config = dict(
    d_mlp=448,
    lr=0.0136,
    warmup_steps=0,
    train_tokens=318100000,
)
Each number is 128 + 24 x the weight over the matrix's rms, rounded and kept within 0 to 255. Layers, rows and columns count from 0. Numbers have three digits each.

# layer 2 attention output, 160x160, rms 0.186, rows 0-159, columns 80-159
124109135157141127098137144127138165157171102117144111097154115169114132099140122098177129136094094149150133139107091136152155157134108141095103140127139102108147149144112116140104136172134132158156115117153158117142105122112139137118141131
081117148124178167110121141141115127138110128130143096124125075117065099171111140117115142110156147151129159095101130170119133203093104144077130129152172145099135107128112131117146126143124148150115161127135134111152128124136126105112115166
104115109153115141156045114109127155175125126177126103141119087097070096113146128103185163089103143132098124161094091173137146075118135119159109097149117129044140123094075121103163184176164149110159144096169096162177135118131124192155168129
109148106149096153102120118116128132086139141126141136145170158114102132119114116142140135106099138130093135135081134118129132116145152103105158135137111146133135142104155121147133128118110152126122133073112177140114104154128098146123112144
135106095150153118134122089080116067133121135156106152124129092127118090121139114126155145154120129136095169098110105124102127132110159094139137100130091116135141162104103110122134143119107140079121137165103154124134128158108148107144105105
140110088193107123129165157107124096151084138132113154104140148112139119118115126165169164179159083125141149160102117075163154135128140091118126127158108107118169146108126177121160141113148127130137132129121147108188091170140128125163134154
085108131151113134150125168157133129138155124090080134105140130109145133167124196084152130191108143092114134127108137116100138131091135143119128131129145104126160121147117126141175166135099070129127122135172152136116112164144107088129127148
115144111082134132129130129151165118089084137126119123119115140096176146123099130196120114118099111099106071068153136147125128083133164145142120140153142139109127120138138118147140081162128144123141128158156139103121107083123080118124144150
150145174113099156137146099121105126112133100133100123149171107084105134103133086169102097179122110101114056135085154162166098142135084169138085131114153149147115119143112120133127112116087165105136094141155152126138137166132103106091110116
134117100114132121102129136164105071148140141127121121116124143144088154146160122133108135128102131143060132115121158071141143140185099133136126142116089115123143165089148126101109144154170078133143135140108112145154138096132148117141103152
106143171117141122100105107117122132133144173105124140157155148113133117151112191143109101109144177135113123123171098185152151166140085101101066116116090115155142171135152108054136117123099122127164152107141114154116164125078111112100114186
126094184139128151114121118155110115122096123117077116161171111119117155136144172190174149138101140136039151121098110131121116153175116142126113160105116099136145131109127106126124142105103088122117128135133132131148135168121113147167095164
145110134117149098192121138171130110124148129159129147136131153145124083144123209119161135182070155190108084135177157141147111118124121109090137161140091115102162098146129131109146138117124118193127138133119160146177106131182137128104158096
138127088076094111140118077111130141134202130133122106102144146153090155164129154109186143094109152142142118161103142122132119119146153132108184102145129118097138116158120124149108131165175155129106126149123157168129126139114124132109145123
119144105124125129110125117151133132113145130096161152141158117070163157112174160223124121164157103123135134117150138125163201176119080114098134170124131104139106137150137106118147129108177109151112146112116112129141099110121094106139171134
168173120099148127173171086137152119174139155160122150159143142103112112143141133090113162185125110134159159109128113104131139134146116106096097124112125136112167161152161127128134139138109127112099133097169120128166124145105108139165141101
152124112120160155099118170199125096136124125167143123142118149148117171157097127142135084162139065134117098151157155127118132108159064148139173128125087083102161127103118176162111096112148149147152130129104115099168114137136111145136101149
117153114130125104121131115111094141151123174081134117103153167150103098183113147137144101135148157134153105111134097066111113091153138133132089143159109114105115124070169139133135113130144128129181143131156102136133133138131157141152101145
151142077098115163172145114153129095155070144128138158118097173124152120135103092114141157121088162114119114137132099091161141143137176088094124128123096121129120117096177136132127166142156116127076132109129101085092139114121122122128146109
140090116078147155152103131115084124136165127097101127124129136191144108104108128113159137116180099128152098169088130129136148155034128121109108145161135142111133145125121152112160097170110147185163140136112092089173156127093180106125114159
100090137159094159141149137107133139100082167114128145200147102157154091147141116168110114120067111130120140130132132119146099139091122147124157175095108128121118138140117121156110124162155112136127130120122152117164071132115138185124116168
158115126104158119132181145091082127113133101146085159126181090146159146111132070108125095177126154109155126114130139136102121127139145154195162108086111116114105128091119153136072148147103151128174111157122140140110153094126103150118184103
144130144101132118118090141112099158129111162092129130146147153122068119097106116135142112126122115124117181118117155098106144135129135125115094090106113152096115077146132132147154157112149123117127102124170130120170124114138152148134107154
169146133113102106148108159135121122113156117156151113141102139106127085107068099070103133134137167146141147110161122124160101126157120105098140119158162104125143129112107174135112146118138120143135142141123122128138119150119094109120136088
158097106171142143119130118145091132129057107051069124185151142140040162100162142158125157092102131131115091123086145097086070078135147120201127083112109110122148171114108156087133159117184169138136118134140136119112117106172157107125141130
128151133140169140155069136134119115086128135112117143142165100114165135127121133110126087080129131130133092105172128126150099136143105145077097128177178146151112140105150126141112112131118112106137074132149125140123095098121102130121164171
138126116160183101127122155136135138132120136110148129167134127110131114151115157140151126165171133107097077143126146102166104172123156140102121145114107099123109080110125054126145101120099091174108126142136164154162116134141128163136155119
149170167130124142137139106111128141121113123124103125157139160148135110089102175117161123104167149158056161105126132160170174152075094135192137125137102118149134125104123115106126151075119088087125138159115141089077089158144143120171114151
150163166124102121166144124152139110132090136109146057132120106105147111113094115135132120090090103167137102135105100105143113126153109107101128137093094111115117153152156149142125156084143105107112103136132121176142124120159108112176114102
137129135123125140135129122163125145082112147145144152123127126133117112096072131117128108132135080098103154110128082208111184169105093147155092152080156128101105100164125121107111117141113098112128108093136122123121146106127150171090125132
107129108115145110139127124131078112141094137098126124156125135144112179153150080085170113142193159120091108099127124129107130100158147123139113143115115148130135141135106134119122137164154133123122147115125108134124109113113156128094130138
127096091130085144111145156137115154105133128161140138131163144138182150121122160171155088147172107120091122121160150116110055143160172106104154159116147130101138096094120085127109110131117103124135172125086145146126127166133153113128136145
115118162162131103134112115130120156117092160115173123109121086122103123097141113111131113111075144128156137111144127163096134124129111155121154157120133115119106135110095095119157168072113130132118128155134151141134133096152123164140123131
157124119136142102172065111103149134131153157157114129125153121088106162165121141124134123125131102110148113087088112110095170128138134128122116129165117136128141136185129078128125124127145104156091126137155139123157146087114113092161130125
092190111102126106126122112140145135131138116142131103084138135143137121117155113151148148110177140074150138136133111088135097058044071075084120163126148109090130145096102106119149121137100116150140134175099125085153123111155135124117121169
171151150142116162123138071121141111114114136104105138142188125154109134109173102162116122131121150143091153107115132200138143103177120118111080099140107133112152143132155105124132156166119073093104134109144136130106161166116105126157060159
131112098155206142156161175148165142156130147106112145089121126101094073121138156184106189127126118124106109142131103073110139069151125163134114140132113116042106114103101169117135125077150135131155158125104134115133127132165094122101146106
074135128101140134153099064136133077119115163107155120097172182169085139173145090161151132091156112177147129070165116144168145094131104145126158136132119106123128100129126111120148169080106163174145157179149120117152118109178114114091118080
155119072116137172113159142097138111105128117113140144133167086132084109144169112116110097143142107085118118129125109111137145107137166139118098132132151148138174176107139143134129146155175116112137150161106137087135122167107151131132143136
131123133129105141142090144144135134115128134079165074123132124097128126150138145178073124103141160149126153100166170150163108154130152105091178116143086147197140102100149121119069149116115156109123132102125131121132131126121151135102113148
127119163104121107101155129180107133190117086122111125173093138118121106151138121164131154124133188133133110123117121139133136124149124140180160113076121103132125141089142145157115094143139125124176080140116123115142153122083122109119136090
083116109147131195115186167124123135136119130171048126123120162103169130138116116121141118168135126075109079081153138100124124177125078150144189149096147122114121124071125148144120126123143112145162085105125144118153120127148085128127116112
100112147131125087084171108069135121118114107111110148179152195083088129113175130174117126141133097096086118125092139153149200115141129121208107137135114082115151149167126105116139105150104116115140128193137129159167110140123142112154085147
186123123188118099147135114123125125098134128103109154064096119119135107097166090079147133163124084131145103171154094133125118139159148122125102131125135112131111109155128148111130134183117105136134139146114126131124086149137121118122124169
087086149098116161123124128138099204125173107129174121093105110114127137144155129115149215115162141186106129146106170101129118112119146073116114150142154120120127128135154122158152153108163164154142114119152108132134124117109148105117126079
123145089127110120164121155147163132107137123134160137114152062154123125122140112155129126079152126132159130182138101147130118105099160126133111087091126116135108113137125134145118126106107145130109159137155127101084136116130164161126175159
129110076123128128157151108116122135093147140107093134109150151128073116120137146117144144142098092082170144157111102110177174154113169114117105160116129144095146146116145122127184148116178102141168132160097095139113137122148123083151136141
128137138122106114116140085124120159127110140117111138122120109090116127105098125124137123158159116122128156084168185126132097127118156123133179137126065133113117139117112145119102123152122136121131127166115122093158154144122133113163114142
168152145102140089155180112158102169093141090113108140128140118119169170141152167131081128175138159092093151147108113147160127091072134140142176144120139114135136115121076110102090141111107108094124108128097186115110146100135094135121119133
128131144095173152114114144160101131151118114144101116083113158144146143148108142116133119112136111136094166091112108125082112140149110111174093083097093111121153089134120160162121082147136129176118124125102114115152157093146115130174148112
142125149158131130135095118097084111136141117145104109136155152132110166112161120097144128096168084113149100165171108112131070102179112134097122107147177142174179096108165126135121098182174106125087109116175134102115059169153128153119092106
167095138124134112137136133149128091138152151118137146127097121123125141110121136116117100130109093124117148140128117099141154119151092149129153132101147127139143155134155115121125109173116140142128129121115137119148148125121170160132145120
131067132134123125158119131109139121135157124162119120099093176122117133089105141075120133145150097128121149125130141133123155136109176114118125132129108137116136111135140115132176156100115123104163121090140129115129130102143142086102157117
108140149127118121125124140126164107163141136108127133104122097152140139132121142158150097088123107130126162120116115117109165099131100096108097135121136112135131116112134140123120117089135159120133146147137121140121128125150157105116137112
156089164146105109134121122113116123156119133143144150145077142133051148111164149124095139106117141118113107110109135105119154143150173143141102095109129158116118137141148111135111114137127144093165131120120134105152149108131133072110132101
097114115133108119120145108130159156118159096116166089098087166108087085171113189074053176078122164143121118169146162153155141092141111155135154135107113145097099152139125117107117141112129116103134142103121107093117091128097137128136155151
138121170140076158130080123147156135128158048100144087122115105100108113093149132083109147135070111094130131155095132151134173112117139106171123116149129153121080105158152117163125130140117102142131131098133111117136168104127149084100101108
098145137109110142130134177127136132198173109133163129127151148127166134114153101093129146128106126156124126150103134071090094094173104170156131148134120134099150137133168116139086147123092194151143096113105159117099147110113094156122118112
097107106098131132158101136142149110110108125180145125131131115134081093081132136110121125093098156123136115127118096174133165092076140143102153149124183116170168135146125130137103167144167114137108122138115145137130115135118115138111120120
156180177105109154113144150154113141089135112122081117141142200126148112149149144131125103117124121125111098159173160125101133115096107135119129136132121125131141168143146103141108148094103128131107150132114125124114142145131105155093188110
139157137058082124096166146133112137122154104145074084129112162106138158092079182132143105110115149119178165102135135205135176086097188153090177175102131145116115138136150085134137149125143101127143155144115123164101134167119138114136138129
162149155115156139152138106080123106142157087128169118133134132143094088154105111084094157130075151129105132150087078096134139133110116138178106078142124113111092109166152167139162120167140176100067150136151126169125127185173143142108102110
136157109136134138137111101104112125103115156099156123144089123104125128107145153097104121084086110117170140168164104145095105169116107099138134125141145109137136158126118153136111112125101152120120112117105108118122111131092129160133109149
150184129106086141095132113108103093041141162144162136144101119126148155125152115115138157128100137138104126150117118103121147135128145139109169136105091110117147140126139118149140079096111183153106147162087143112113072130121136107133141112
139150119120095090137098098109133175080101133087108121128138100102144111123145071139124101114114141115134151137107122116176104073119160126137124134106100141187105109152092127140123154114158105096115144113152127132140135124124116074077118162
139132131156098152136139141143164133133158139120118131110174157142137076107144118147125143093143155140124152101094119167151144151140132100106147082163131099151143116123095125119130114095145134137124108081131136110126118162111143163115110150
137085120105146095137130103124119154083133175165107142159131116088111192096140124138137143108087107045104103089094164157094115095134112118133126163153101114127121135104122126110139098122124117075148132136109123112132122100170114157139110128
164084134137112113094124124116118135148151128137117124141154131105102168129105099095120154126167110152099172116159167094107156149103104166136097097114090133130119115121117118134182090122109126130146140115118127108131128144101100133151169132
114102149121182158194108139110145150137113118131128131113131172162146118137053124159113117128151169115156092117117126141128097133091156123107157120143129159145133109109134106077116122142136130130127070133119133115079150105127131121135114123
129138118122101106062124123132122140128143109103127130173119090114098121093130130133113178145122123093143114152125126113126132119135134151106153148132114172127104097122117136149115088153113132108145124132081141143141102162134134114126141137
112094145174153157153102107141145111130135157146097124127142107129191134183099095147086151104169114169158102121136148119117155150161130116088124109139121095127118150139135119127131143135110140158101127162120116119145109118163110138153132085
128140145132129091098136148138151146117134099126145104148117174121109122075133083137121136111144122172092147110160155118130151161129124124146127128111179138139122128144123118138128111090129091131121161141145125170112098128120185133184142109
097154105127156147113162160097179129134118150091106098139147090104154101123063108099113109145095172099119135113095181171128120085113088085107151115135151107176135137161128103156162137132134111154117158117127124102135096139109094147170157138
086153155099068053111118160119160126114140151088162156139107073122101038137127119142132094119127117139175142145112132136124146087096105119118195086121135111083107096171098097147138113147115113131117125135118129127161102137135117122121106134
116125103168124164123135142120176124137148123112168140137176118148123121100134082126112067161126088083093146171117117167127110084076141145132152129129112111174130140111140164128132172150133134168116123104110121156103140133148141071150150104
161126094154149116131076118135134171104096117100121139159117094067149098144118134135113136083159151119110130148053114154175157126129135146128124119120147138143131127110119149148123156100168087132152159118146144138107129142162105103137116126
163124111156147142092107140082105122085111148115114116130123122097159112141079140154112140152069071163140119100107173126119192156084118138134127075138107133113134103138103118129160094120135140123133110120148090120122132181158078130140130102
127135118178157106122095163155141150146141126124155158125089111131113019148111123155124141126094157113089085121115196106106166078141100121074099146123110118108170132139109114121130142124123108120124143112117142092147101121114102119105137121
085158116120146171173108129108128141121189109121118154128159142106156120155157156136095100093132182128133137137159157152165091178136155116115198131160098085088129087148127093155107101127124114102118133123132096123143120124127184121133116132
053181127176131112139131172105150124144134142148119129142165145132117134136115146147108108125144151120137091073142122173124150127104115121089109175138112107129113144155161127156164150121103075150088138109139127130138099117121142117106127137
078141117107150144105128095153136157141159134126145149114100110150134152121179157088117038160199131120143121121182078148135144153134121139132144148096122107138140115130124116118133115108124112120129102133157124144086127152122159118107117114
133134145093123137125086126164161165133123127145099128117149134098094123140129129157108153194109167099178136193125114127146153157098112145100069128132131161133114108144165134136127129105120136128143088093114150133147171057101106124132131162
159045156096101122130153139150114106145126134151121147157120101113098130106160187130156167124108125137150155104186044120111103111158102181139118093079170149132109104094140147048128153129138140114104142139121119133145092069127123151129090118
168164136103144093122087118124110153167126136136117163112100129121087169170101154120107153108181098126136110101115120156130120104103126158170150136112115144157091114105145117118133148118133191096148117127102097158109133101131136178109104091
139111129141065106109137096110104123113145098105126099163168097147135094128117127123123112149075150121092145150132122124129118173122190095133163094146135170129150092124140163162153129106111159102106102102166106130092162124134156167156129148
144119137151179159136150122101078131104106081129132152174108141136123134124099093104137126106078107090173103133148148132162100137152145093109145115109171155144120127105113117099163177133170171141163111170146137130125132119113124126137147090
130115117117148126174136148127149113123105142101096127099174114110176173127155159068087141148119122116125170146133106111132124099164155162155113141153146100141135136098147145135161121116134130108117131137122146121120155139129135138180119135
165140128153137139117080125125136130078160148161141146128083169106122157091095152138138066117133131139130106112156141095146103138131184148154124153090100111127142173113161128130195065098135132110115156092096115111186102129157099109131149116
138136118155128170150153112156149140165105103114107127118158088122151135141125131141167148152100148138169133162111157145126123087117145165133162109167187101145120104122152113114129101165110173127122077120127116123132137076137132172122145121
148116101159159097136161118097126143100136113134099161180065141110126114136068108110136137100107093103120128143116087100121134120090153106144113141142066120136137107163071162161114138094090102130130101133137169122078115122181094143104150123
122140131117167153120124077110176155124141130100142111162098119126163134151159131086150124069119119126137118138084141146167138103180194117129140095154118160105091117108095115125073077141148103136118104135109115125133106083143115123127130149
129167186121152054105143162116141153104130116153071148125150122132100110160087132145141110102116155112095111085156084108118151086123187117108135147112124165098178120092124133131085092139108123132097121121169166137162150118112095101130114100
174129151150120171090102128061124138098119139152098127112132147150095128123113140130095137164114096117146096177135145182137158120153103139137114123125142102116130128141116157147100060124111079118105100102147110133143120184127135146152132115
107125145119141152113138179120129102135156138145103138129065118062123121169103130104098124110127158140077133138112170118162110117124079118086141135149123118141139172147125138138136152145160112139138117151137132110136099160138161132100157133
077118135114107171150123130124121081133111126120119069135176139113157098125145105109111128121121135140131133127136115097165107099164138103155117157149156121128174148105125130113152153120154109150120143142135121139151110151143161120145113092
181113131077138115166156119147145187115114170130163128133149121138136095098127124122143134147130081136141109101122102158143136091152139129155111110140100165125123094122126104103113116158129153173153151171093158173115130129114122123138147109
164122111151092147132127120147163115144131136136127137125112122121155116075164165129085109126126167092149123130117107121119129125171113129092111133122109093119144117117125098099105108130118108134126087070136159132111114155136105143132112113
146133152133082125099134146132116158150173162116110132081122125123146110099111156104094093160139138088154160110178136148109127180143033147118175106132126109141116123126165109132132139130133118160152136128145116151129114118107125115096127151
128131153129127111150137132067072138116113119156104139110164174121131118126129144140142144126147196142169128139106154127123128151100166127112162146121114096131185130082124143111128142112081103115143134098138174104119126161162192126097097094
129105102114131136171119067192158088159100132120128097078111128186110122147125113118143132138122164176101155162131135125123098141166098113125159128142134140104102110128160150131148093098130102131081140106141152118121130121127102103137123107
143116128133082148147142146109103105191116106121145149166100138091149085139107128123121165166110111147175119181113102122147144137137128143155166139107142144097118100137120155106122114133178141133142142124132124132148100102099123100134130082
147129076115086085122147123128097137136074101133131141088175130109159122086163086118121152146145150158130103139186182151100111121103122101155112143136119126153105093146157108166116161144140148101134162127104078148060181153161127116119110124
118113150133130101114128146140102098123136103165125133073134119133106164139152127151103159126160115135124135122085127133087165127093124137129068109146158105134123150114119133159124125126143136115128122129140166087141095171133171159121163130
135153121141158138131094134185101100174119170141102128149127115146111125168107155131104175126153189126160113118138130089161133146122122156089145164067100081143144125127149131128122118113144170139121099113172128131146137121137153150133145119
076134174155129117114109125143168105141139149151139097121129093102114157123093126165145104130094143127113080109147124189157134191146132141100169160145090153146159130126143160156121114114121104116105138101158110169118143080136096140103149086
167105155094110127143145114151147175148118128131137131157138116124154128130172163118113133089097131134103125149120110141153131149135160135070160151130127156112097129135117118092155117104128131113116141168150111147116131092111090139148175113
133113088134123127103126136111162161126150130166168105112201144101114121076099131118119079172141151091146168129116110151149163133186112136146125139126131090163141166167176139117131130139101105117120095151114146131131103151086119123117104119
118113146149126150134132139129140107141141132125083140096112142140087137105101143141138126114137137116084141146150100171147116112103153096107149077137123155132114132171144126138117139129141138138154106163107102138109126157129141129167131155
115143109117098138123130146109108144095148139142106104140120129097133146195157164165095170090153124112106176162118141118121104136059124157093121138130132168097133123119124115100057116132136103118121127095140118135106130127130168160089112174
128148104100155114145130117058132140115156114127128125059089112145171101138080128128126094150153145137153114132151156127105114113171140123079155125099177138128130109158128133130071132164117164163125095118121130142113162112119109102102135095
091133156124153126114095115037146139177102111127139129120129117092058105146189105119097138190152152125110140133103148121167146139101135104136142131155111125109121154107159099110137121192104104129105142114108109099186116129148142098142099125
118123128149107136134160143127084110141120122121134131092158137148164121139169118096098098133176097100163131150110110081092125102124143127166106118098148115128142130130165116123116133124150135133121137125129103139088070157144134130132166151
123101130149147147168135132108123134094162122154105150113110153139131125133125161122076142140153123149187134137106122096112089106144092131086114097143108128126151136122115136104139098119110144106139119129089132126143130132117126113156112112
127148115103144070100130076149164124129112100137142139136079168116131099103113108132190113173165152108112111116114109137135121129111137158119113107115127151133108130115123127132115111123133103110120140139148157121109111185142146154134135138
078099125117129091109183104136141118105149127155124115116102172131135153069181148115119132121118113146137124137106122117098157079098102120143157159132127124139137136106133137126122144112137144134126113151118112143104121153148140111143086102
119138085101107154124117105141080120096097183116136169141149141128146136137137143138122154148132102110142146166058125126145154134130109094114165099142140151115124093131148136122117112134116131119097164128111110108148122125137089144149128117
161134101134167094104160150144112102117115096105139154122094140146098176165120136075152122095145128104147102124123135069137186143134143172126062086158141138148119145130140134109140127110110142134114157137130157104114120122118098167131132132
163127111158121126164131139186133049096147084114154157112129146133106156069113139116179131072146102107122104113115118133135107164178116131135098157137134148136092141124137140067117113119114089128118110131110115081103110154105105135118155143
146093193087085179106157088123172114181125107110149128149131112160120148094139105102184134098142139145111087141099101132136111157168102123157125145086133131107091135126113178113153106145118129094177105123097113151094139117127117139118142177
142166115117132131079149154126124142103143171161150125179149084126122127103159174188154109164107145160120136126113173127113124136100122139148123106112081116128117130114113124166131095146139132131123131102119102148152157129157079173158149138
147134101099099153139135106158109152125141150141111152107143141145109121086161157148127143134137128070139084162095106180152139156135079125140109151169160105143116147159133137151101169109121130177141125177100119096140103112126109118106132116
098151089087152101159152161116138113107114115175087148125074150099115124128148108140156107158113134138147220088126140127157129098172153137126113132124114166193131168131131153134132151169115130121124128139105154089140118091172115103100123123
081128125128129106156169157097134107117121148125145169106165112112150122078126143113082080125130098094088139151106132081100152159124080169133134107149139081184150112110130110144133150138122118123138107102136155139103131118096098114135096111
114125094090133130125103098126165096143160112166133123099117157110135102138148118110146139080126113136167151077145107160151135125117106154096131132115096122103111139164104129118124144060156131101136150124099133104128138113151148112114137112
154136145122090148136133109088105144117132113148162160112130130135136196067130125145100120156117111140099113162148167160135132166109128111092095117128142093158116117132140124115122121139119105178120144125159097125145100149128136133149123130
133111154118150104141122116161097124111136073146120104100136175114121112139133137122093105163126097098130130104091129107093126151109162103165137120129128163145126127126135167141167090145133113089161094138153112110103134131143167123113126104
113084105154118140100165102107075139126137104164145140120163101141146141136156104180137128123087097110091177118087103115147112137166144110125156135098155089111173134068103146115158158114161133103153104168128132142115095161159162129121141127
127157146059112177141094120149134100158161128153155134134131170093085111123162091110155166157098160053173115103141108131155090113157125109079135117129173079150125113116135117182148150136103135098146083141109153125134151139109122116138104135
131138110127146118116133167132100107143130164161122103165132133103140118113157135156143149107170110114113091145139118114101112153152109116168155072124148135128109116123144115090132143129159135161101149130134149136143134144134124171111121094
136119121130122113164092128127112136109135147174146141110126151162110114178155150153095141150152119120129107102100152116154142121120165095058139122151157133148088127125115091117143085111100129146126122157152135085141104124152102155159113137
176135138114134116137200109137137146095085115108079111081141121134110105137105118156112166112143090126133149091152113068148138145140148107161127097128130114090146088096144160121107135109126103145134157118106130115118161124140133113168139126
121112127113110095151173134116088116114073149098073116163133110126127137111199110144127129141111148151106113083123091092120150158129131113134129143100107133151139146126131145115151127137142108128126128135128144140164121119124140136159121169
153110166110079145134097137153113109083144112152142129162142140090161091073098176143167106103138109125098131151183092102170138142113152119148134110130106133140117096071115116095138110142121127137130155132120148127148094176152112123092105126
155115113161107122140138125111153161116124116127128088135150134124129115070158174118089143118152163088145143162126140145147144127136117163109110116174153141133146146154162121104152137123106156163156096064120121138101155116157147116127099135
148135127154118100133095130120083120118162132120080187136111137148114179157141136154137138160138130118138160162133115169130083146110141127112103150123153149133087113145140094131153125145095120116097100101096119137143129125141138108117133093
138100083110124146129121118186148164131119153106118152108077103174128162177074103119121131120167129186121097138129140083133098130151159115119136176104160166138112129145134091142080146126142125146104148145123108107154111101112121131112175109
134111114159141129069087149165131117129110146168121111123152138144190174165110095136129113069109116122154138136139161118100103162146164124142078125132091119113132097099155133113175123162164159118125131098116101139178128130159141085121098127
106124128129110095108141178127078100146104126127150128206131115163122141107109155152089114106099126124108125136141113133136085135190123145122110129103152135109128109088073146111112080139110118133158131151163105162126085112117139114130120140
134129095159176138113148150115140106184172102136116179131106074102126124130145119100156157127150103152108151118124121159152115112182101154130136117143102152152093140104071146093146128125069105175096120097129151162124119141078133122116144116
176138129098144123131093108120136102113092119127130126118164086110161126111097172108106159164137126100130137144153120102108158107148149114154109131122146130110147140159105106120140088139161152135152150160123117081161157127118097144118130119
151137065145176120152157115095101121173150118098156090112134131142126169150111140142097170167168114128159103115113135108145183142117109136174156118120109154126086099105162146161121148097131120117132135119175098127106173118104103131174178119
153140135112127177098112129110101115116110140143080199101129205136139175146116107115153124123103072126069109149091171176184115158157172143074133109131152129122126093119103092135117132115153116132134128173129133141092084162117156144191110132
158071067131133122115130106119158132145141109158140117137125187154172157128105083108147136158132109119158150148179120113136120126143099165124118151109128139102150095110127129119125107134169131124115136100114079135157122127170095134125116122
141120109116131151122093134107133122072112128122114124127198163112147138090102130141136147139108147106131172102046135164155112130118152148113090145116149164119129121144151136105128115112147123107108125131127133139150100136141110114124115121
095161117145163129133111144086161138111106111164133121098123104121145120107147124116166154123178149077140123120105090145096121130070124160155090138142121144161094133127127134159123103150128148099128082108102153152134130126110118167132129160
095101123140163098152141148086175158109148107134136100112102055117117162150122150123091159147126087106153135117097131129066159071136155131150120133075133120131096121139125111123152125114177155119145093139142105136126129171155105108142119170
145112171171108164125161143111170144169122153166158089116136166159133154135155129147182139134148092159163114104134157134133164147124161169147131117157116132102121130124121132107120120115106081138142134133108124092131131110150093126138124099
171109128125159148182126113109124114078108144130145149092116150192061109115150105157145120095113154141135118129154109143166155153150150102152081147111136119114109116136124121134141123146156121096127111086147137174118162156123132127129134122
156110135115137136164102128148133111118153112150162147158116145137120106116118103160112137138158109135174116106180163160142110166084116137094114120150178142191103149145155088120118098140149094106161142160108138087109106133094126150128125107
096093146151120125118122134145134164119115135153072124176128094102126110094183171132157085162100167122124122084113124085117145104090138069096114126126113123154140141107142174120169118132098087154098158130185128168165116085142121117121171139
178092155172151154161119101182127119141107142131097152125127139116108166098128133102116114142135088158173132130150127141113135152118130098140147122104159138160135140134142126145156124142113142125140122111118076147123126101156178143138175133
131125108133118153128090110100109126087143144112133098096144165088076118084114152156108113133155126134134163120096106123150114118098123165101161134117132124129115104138090137126120127137133116138143166130121107126096123169150125122137144138
146092109156152110123112102164151108139144106145145135124156117147145185204139123105121124145129147160066065139135163112131146133124129101128143159114137089106128135091114122113142103117137133132118137161104133113161113123109134134118145137
127103106133132150148106101117167141129169107151131121164195164145120071134114168148152148159110109102100109087110098147156133160168153133143147116123111161097128117167120126151111117150135127151149116121126151138137127141158101107114140119
096148085142154202144172124138139147111116124169123108146183136116157139121163119118109105150110129098123111148102142107130143120095127171100097191142138127151109093110107102147127086116118142099099116140155132114146147152172132131138185095
142130093132132081092055113103122109137163135166133121121092093164086166107146120121096081132164141151162129127126134121133089147106094109083094114106091135117144112085113137116104115111131095119129131139168156067161147113144168166112130111
071123109122106098117182130112134108140140116139103070112140109142129109109109151118145118079148123059127132123112118105160129122066160152146112125114077119136132145134136149102110121157131140090138114138150130104140109136108129119108138104
070176134118175085128123138127137104121126141094146121074128166115099088123160141120158114169099157118120121071176146151123112115174154154099136147114075097133067184165150124142167108069127134111130147171095111099134151096102105102088164172
141107115127101117122127153167144115110132128155145149174137095137147132182110100111085119091115141147161151174103083114143156150134142119124115104139106146109138110105080100098150119141138114106125121126117141172133095126141114126161119143
121151127125094125077127126108138145105121149176115125127107137098159094133119145148090126137094115141163151136093168085163150099138110100116132168138106124137128135095137127166141122102075136103098139087126132153122140115106143188144133089